Weights of a small GPT-style language model, trained from scratch on English Wikipedia: vocabulary 2048, LayerNorm before each block.
Each number is 500 + 40 x the weight over the matrix's rms, rounded and kept within 0 to 999. Layers, rows and columns count from 0. Numbers have three digits each.

# q: layer 5 attention query, 320x224, rms 0.0587, rows 24-28,56-60,88-92,120-124,152-156,184-188,216-220,248-252,280-284,311-316, columns 112-223
# k: layer 5 attention key, 32x224, rms 0.0565, rows 23-27, columns 112-223
q311:535407562517594643398486548474428558495407475570443547471440551481489361463548492505493478590494602528427554456512439575466472587475443522489548444515586606461414440578390531527434483557514564522490523512361475476534456465507533390522506471482492422465413473520448427460562428510432449394514545506527488516411490547569618509518476397428
k23:570437520467520491513554508483568479421484454554538510479555499485527501514511559490508484467563551504523437490569470549468511514494534462461561539458538522507503516431525461592550460412547449450484387469522428504483455449454508419504502505505539542520549563526462406537552441456416468444462478555483506498522489512498576541504537558515
q24:555499477539460499483492460474507491456530520495504514484547522557585456527525519550495478481511516496450538445474494532445466475504520510496493541510550449457545515502480471526513516467473509463486471491489527547472542486468507499455425529502518513494477532505523512473496527544583485482545513509508510521494457500549484519489537477527
q56:513494518533483431547516488513463514437470426456536590556488540421513526410534500517502453587505543539436437533458585523416510458552467501519528511502520531462483568522532534512441526484466470497555467542565581483508551505479477479452455540498500447453550451539480422484476510484495505523605514468515565538498546484491459546495534504515
q88:502463511559489505492527504564468485513500492466479507489506506511554460488494510520552491500508502479489454505471511528523532460556497441450489474464480498524470425498531499471475467571493481518490527504517514485460539502485526498487486539512515478508520505517447433502534541537478500508489491487520484510490513514488508484494520486544
q120:520527540524512492444515495550546526453466446476565513548464528482502496516505455508447499519509440468520463474466515562499447538552488510514428493489446510506499514506545569486509478440546526498495464514503509507512539521487479464503515486502535461420490499575506524539541456468516440418474526505538544534538547473495433462454489468525
q152:576427523486493507473533453493475518504538454518438556485474495474508455493467539519508494471545489466492424499531550504478467503509530546483486512488492499521493493467523560537541447467464445517531517524528507530504521454470478544454485495449586510505494522521474481481458528481409476483538491493510526479517555488525542512471452480519
q184:497483538516497435477481431566530508546498519503524509510476458451528459524490531506493482447496477439509470492560518513537484547516517482520499456462575527494506505506551484502547550508502525491441472511556587485479479507480501511497447542540523503479550482527509523516497436496485504515498491485550526517587546499562545543476477554494
q216:505511480503526463542543417509473522544499498511527469470532496547454489555556463474466392514492493559470485519500482467532517466490523561516491542484503409476585491436546500525518486477488517441470494470513508508524492446487512525522498541496453490520520516510488541431513492437452477472521451509542544542532458477500526605415493563419
q248:470515502543450425536454497507543619465479503516487528543508527554466473511501522491530539454509454457579440465531491459473469534509510583536450425504530508442553535448526490558536506522553507484467484592449497525510551464506546533484485516551488484460475490532550505512534546398494418510538492448530536531533558424614461557398448508517
q280:521487472454457452574468446491566559541448441490561508519518491469465415604485468527581512443550475575488540482528488430484500450490530551495490454424380524415555522453540538440517559501507548505486394455426466570516580463540510446532451500548475453448615490590514519487603503458477389581444447490491517501528520480565510561404489491491
q312:496474491424427437587477433496561524605398450452477493507534426479537340572499524482593486377514426543446483458549448397625616416518623568574518414552440482362597512421512492508440523468488511481439447489402484584439614424574527410484492537674477462432667507585530566409590563445454436659489497430521589509533505376509512615388441512530
k24:556518549496501466518518462483467472455474455511481515492483458477531509528554519512470482539554528463434514436455386517509421582545640462523461538494508538490544481501498507496494483423475515499543455448498550559544562479483482518455513501527498483449540533491519550490460546524505472506515426416418497519532542511492493492392573561521
q25:526491485518462527540510514428486486480565455492409518435455485573455473428573459529504581488529486500547509525496468487528455502518461500550492504419511447470524450522467494543477551577527476476439497501455489507462465486560442608448438448608428459494562498510437498468539390457570536537497489501496477516512486494450528549532489530522
q57:492506504569469592472534471521486496471445484482526475462474439489497456466495475521480470459490499509429527542434560568456515463559555577494487538493527507508505523518532444560492481536362482464481488513480526458475466470475449505527469479541479524432494509477469461491558500493512496505523520554568486500495381532469528496524478540524
q89:487496533491488536531544514532520460524451514490524549519498477523515499453561505506497462490545531475453518511483529553486530495499472462509542503469508495456485440482504520480452494535527488552535450480506515497458523525491470513479506479525463521562469468475539482483533457496526512479517503514434490538500492487470515510528443474481
q121:495415456501479532483517449526497480482443481471494464493530408510531480456499481518454547461499491521524484536431494522471486510501529465535546479444519488522457493507479425522513455519577498518501489473494533527521503491528517497535439487534503523486507515499502477458548473481450465491484446476499500549460480503488482429513551510467
q153:493442572531505512472508532458498479469490460554501475443450477520480509506467469564535504513492533476532486502516515480492505514559484471509455545484503518519497536535456483522462462503477523497504506520475566485522504466481465450538472441536538564513502513483477545482470505549495493505489498519492521480528482472495508495513508519498
q185:500479478457429459503506450552529536527473485535481497470472503552483488547535546546473552407520483511534438527517473440477466499514464561557516526490552531490523523477456522510486487445465485433524481513514482476483468424517502484486427443428482513522475538531491487492424472471531445508510528493515514493420483505497534541470443532481
q217:500482462444518515534541467546521520479490467476538423471521509520544458577511500514457505502560584552547500533430525523470473493562441520517495550410472445529535466504488465559450512465484553496546475536480516520453509501508441527486523495550492544499501504574513542509473449519505470496586479518524517451513497498488489476511457542539
q249:404510538534516546604492450536485557554416496485460433462520450526516497504520496486408510522521533544438440499492479490545496477503469464529503500453500506497481517521498483520546472518480549440472582524501508509396533467468501521482479531551549568504460516498499458486543432437532496468498486402500529519549507491401531481467477536473
q281:479476494456464563611476502522446494528416512446525506449497473537514443533464482449454459502490540533537436565355490522527541468538481442531529583464496436529550522483500541539482487544526506414509560517423592428398504455404430560517503570461490595500501542526529502539562441395568452478507419493541516478500409457528417514494414549462
q313:492427474473478533556499488501456485543449493346472477401529449560524453552471378424464459501461574580551470661365503502531463449603511503512512531463506393523528507473511503539542538587597520376496573514417543470417487478411451574506516593544513624474498505514504530579551482464569446536499376551607548395485458412487437484453432546456
k25:554448453449478467557476537520512552556537482492493494509534448512498550599475484479482516500539433430416518524457555504501454497572555457478498453478495526471574504534500475460531518522526488459582528482479481509557564494444520509473528441531513482558475586502480473569496475471475489526429541523515567519481471506506473508437427539565
q26:527518461502477530529486494488523493456483484529532521517479514513490532444532498497530474469477476488533601507486506460539447486502471525544512489542458522518521492517489474517499568530502483494476516472518483526453510494500492506467494461528569504506454477548477429511472478501542496519513520502514493463504485506443457396512515470537
q58:530554515512511473507519493539461416462508476533540527477452522520500499524451541527479504540514467511514490563554538505553525481459497554498474447537467484480495524512550488509530550529515490551485510460477509528487498555503535534523488515484459511486537482547489514509535533534485527479516487416453493500482488502529407494524490537538
q90:504509500539515525533450511450515464524454508524519504558483472483571554517482534442545526544430555513515499499529487501504486508520485449500486476511407446496466485530451519480489500555510537499524462493519562536471460500521516493591478554569538477502468505469470467489448565484494472451481472532544500512513455528543511453500528477548
q122:458562475482519471519495560490530524386485484481511613469489520497541470513449570500435522558556472533489483501508526526455496443523486488592514536516513460440481544554510510514467525487513482471492440510500461499546497558514500476539510447527553463554493405458447485502461546480498507551502465536472493456565546504510488476477519549497
q154:522521479539526444546437575474482499452506522520513510485455545445548480483480528478496546502489438561488471515553549471505514487516469537511432496548548506471543498553520548509443521461525494444472526499474480536507545539522479511453531539487470507566510480508531528585432577469483508472413475518424447478498407468551498455530461481492
q186:476521593560562479476428557546499433448495542448528477468510505451472518607477443450510513478506469535543504537497497513548505556520529476478470470508463584479496532544557557472476471529541454411476479446493464538522481566478501499519541524495499477514500461438504469526395549481496532521543508469558536470492524476539548386476502517574
q218:517487532477575523488507539491475432464504539506471480454497492447479537554402445553518510499493405552524461522517517506537511486473535460484498443549521486494550479480507505498478555494507508457414463523519436510563535482602511513540580523521450464521434416484450526408479556547514543498475473534517435480456494441505517422539542450506
q250:488573469495553445484481524493463466503481567433527528531530484487484526520435411559512521487461467568493505515527485463509506466549557466513424486545464474528513456555456524429430507517543454463547524555530429505537499582502468456486589466504479536551476421437540508495413568541504501511531437486457478438490462537532500426541531494526
q282:455504478472475470468490556459487476458446521549484498516477536445491505517509482537460379535414369511480527572521568574479530434560489517491456505572562563530497492516517545506462475537506511450524477538489441497558516553538494565476593583429513474464407435481473527455449527512527513496496457503532466494480479472486481378524537457456
q314:472478427451509494482467620478475509515446563488480502492441498472376393578491458586475450479422345570458535590527444510599546475576576519424433493557480517511524455589439534516442439489528482504548532434506443527578489588505457607392608576505572455442420391536437541464396580499537440597436451493542410452500409418488471378482506530495
k26:467615483462537452495472563499432505488549547503563481478494582481570522492500562586491574513430508525530524508515464476506486508475478456554486454515528540496560493557557487462449486442490480521507503487467504450519485491503541423513533549512493419537523496498489457519480502482499475497503512449396471533557489490492532455546518479447
q27:565476485543479511468499443440506490518498506515408563543550475516508524505482523543501473468532569535479489531451510503510462491538452528552601450526489479512541448485496478498549504519506531549503425545487487438495511531490504505442473478537452558460460448461480487487489537469514508583577534526512485514540515534440444517496475558486
q59:520479489502460495513491436508511516536507434482411576528437514520477574518487497506485506486556465509468423487540448473501448455504554525480477449477488518521508462463420522453497580544503550523499483500522484481475490536491555553523534563430494520532515515577510517509561490518488494490499509495524464506512554470463445478487385538539
q91:485526480452458556468499506472511506506528524522471512448498495467490525515493471533473535463534502539476498475454513485511517462483518516465513536537551506472545507490489522534549500528497518553503494471434485420503452515518511462532504447427448463542412429542477480430553467509499482556517505485501481465521545474439461512551503539451
q123:550494506466469528475449496473507473562458505471484519489514452483547429447528505518430506496471501467497529495538527493502423507540513607559454471457459403518458479498486582568489501537529489544525473409587452498547444499498494455534479501491516448484430516517527482488518403508461560478513558507559508533492554514457443521445491486525
q155:514550505523467525471542492525497528533522526494394556401550493508480521462507532487465515509460484490541469485454481484508477509500503476504499470449486466478469555531464535521526514494510479543490515507505516494498446517534465541549473521496560484501476532553505466440534472495476506552509473489526484481510550512455436468526447582465
q187:481454544420520544516505484539541483525523520493500542525566481465509513533500467509468482490476618452522411488526559487452563521496518474459493518503556533548488503547503583556533529495497513546424484434511575494477533528470522512496407539464494426527501570520526551452518462484443505487508527476550511497522507529494465529510427496546
q219:472467507466464474428544503504519520543517515420444584529461489548557521472556472560455508491467522448508473461504469504532507504490555559480515463484493477500453581490535525581504476490391518550425557475472484463498527515521538525530428495544517460505492494505517480442539492435498498501500527457492487483538528498440455558498496528472
q251:457493541464487610499583544522536519535499496395490504488502432492476453520442497538499536493481529493565479443497483495505473568537539494565510472472497504482482519448439528486542521484501506515486523496482564525451452472551431521566502515497574490555521565492457516473455496501490435538489469530522532443500493467507483508494441539441
q283:481512566420449491461547522549486502555527523494446589499561493514554511452497437558436483565462565511549409485448477500479509525508603527544517481467460503575436516449533544506551522491418523543461488506431529524460506469615462530560443477480538516498541563540508387438478408546530437474544581515505482472505576385453488481409442517473
q315:477523555476526571465547539511484551508609431431496545506505409442478376499443449562393576551506538537520440419517507506516548483524544574521506502513404420551463480481535533429440515422459591528495456498405530542504457502532481546563476424441569531486559584477519419367461439556568498554488538528517420474494595460458535524477478532427
k27:518518568524496504561553510523524515527419412495502534523543367482484556520467544477495479452582545457489464481424513451512490502496558512523497434529455486504513451512519530489494465456524567512493578480540509511525480491512374485512447503444509520522481529446553505405450461470505531470470508548429554457466507489452486560449432442545
q28:473460541516503526531484523509537466446497539479475470500502466517511448486490496523517471473464543490515438492451463484518462414470501527481510465531524463471511485463484538443531469462537487585505478519452476518516467499555543496474505461521467512479532477404464522445497524523470456496507503533498450492535517517553507455516547511495
q60:469433470550484457451492465514427484522506485448509468472513502549499510526502518506497515486553543498502516512530522432556447509506546461489425526502494468529524539595518517490466529489473505468540520562531460528507494541500518494510507457458531439437478493475451468527509554481518511497496582558555549446497456560516503478505485500532
q92:471451526479499524500498498479522488492482502473512466485464550491535519529470502580501463498553503575482486498486531497498557468525530549495502503453482536536520504483507501477516473473543523511524525524505465465469548507461478475504566519495483469517475496554511489542492457470422500497522550476507491502490475515528514490566510532527
q124:467482490618490484491461504533526493475447458540438516386514524514490486530465488521476570514464511488445517545460526530509521450508477532505585422498469466552410451575407485544534536578518460446561530519535484462530466502516487396459501517492462554515511466463554511581531521498478525473541562465521506476563487548461552496510481445516
q156:490510502584530533481526494541494394540545509530472496484590460510496506497496473449498493513498475504495454492457457465558505585472508484457514514454544491448460469538497562467475494514492502503505465476497508483511477503496480430494484439481525533540483493468533433491526499525526505466517467481455534470524509459446528492529517567486
q188:551468509532487493486509481442494484477507452497563491427487565503561515477531475468539500460475472522504476513497552434518457502569501483513540412481535537541538463498498497485479535514451553444511527468519480458512538483481472496457529533436516503459544511540495485488539584511551529518469491478504474491508526483526551473537471540520
q220:451516462528509479472514519480512482462442457458541539508493507444511510506565540490488447497539503470527492495470509537518537513519543501573472520493528553549477494498489527533495470485437475517511420543470528491491500453535512489462466525556517563460576500493538431541553472504510488529460575438483505491534499466518489540488456462477
q252:493486492523506530428544517474476446493538486476523505485455527460511514476519518482525473444541500467467539544518497566515567536516492518537499511487454497476445483565535511541518511528500556519476526495476506457493511478460512524526433476574500506480568499475515533481537538576448538562452503449514461491500474455489485492514512532528
q284:465468506476457510404470514475434454469457515523459552506484536443504610461537536376518488493479469449551492549548477598561536544481482478531533468541446538550435547508506526545494487430536417486542540573486537437482443514485542473459448553522557516439571530514481545523509575596482511496475587396521516535566539454502593553528452510524
q316:445453527466522588399563578431425505456470556579505542512440535413525543441551462297553512540518453484568556534539489645480476575423435449598458527506475590542454575547460502494450469462574446482518512633432540492525416575458553530494514627513520475394580448593464565555525562688455536662399546373479524505466546450484685544561595389537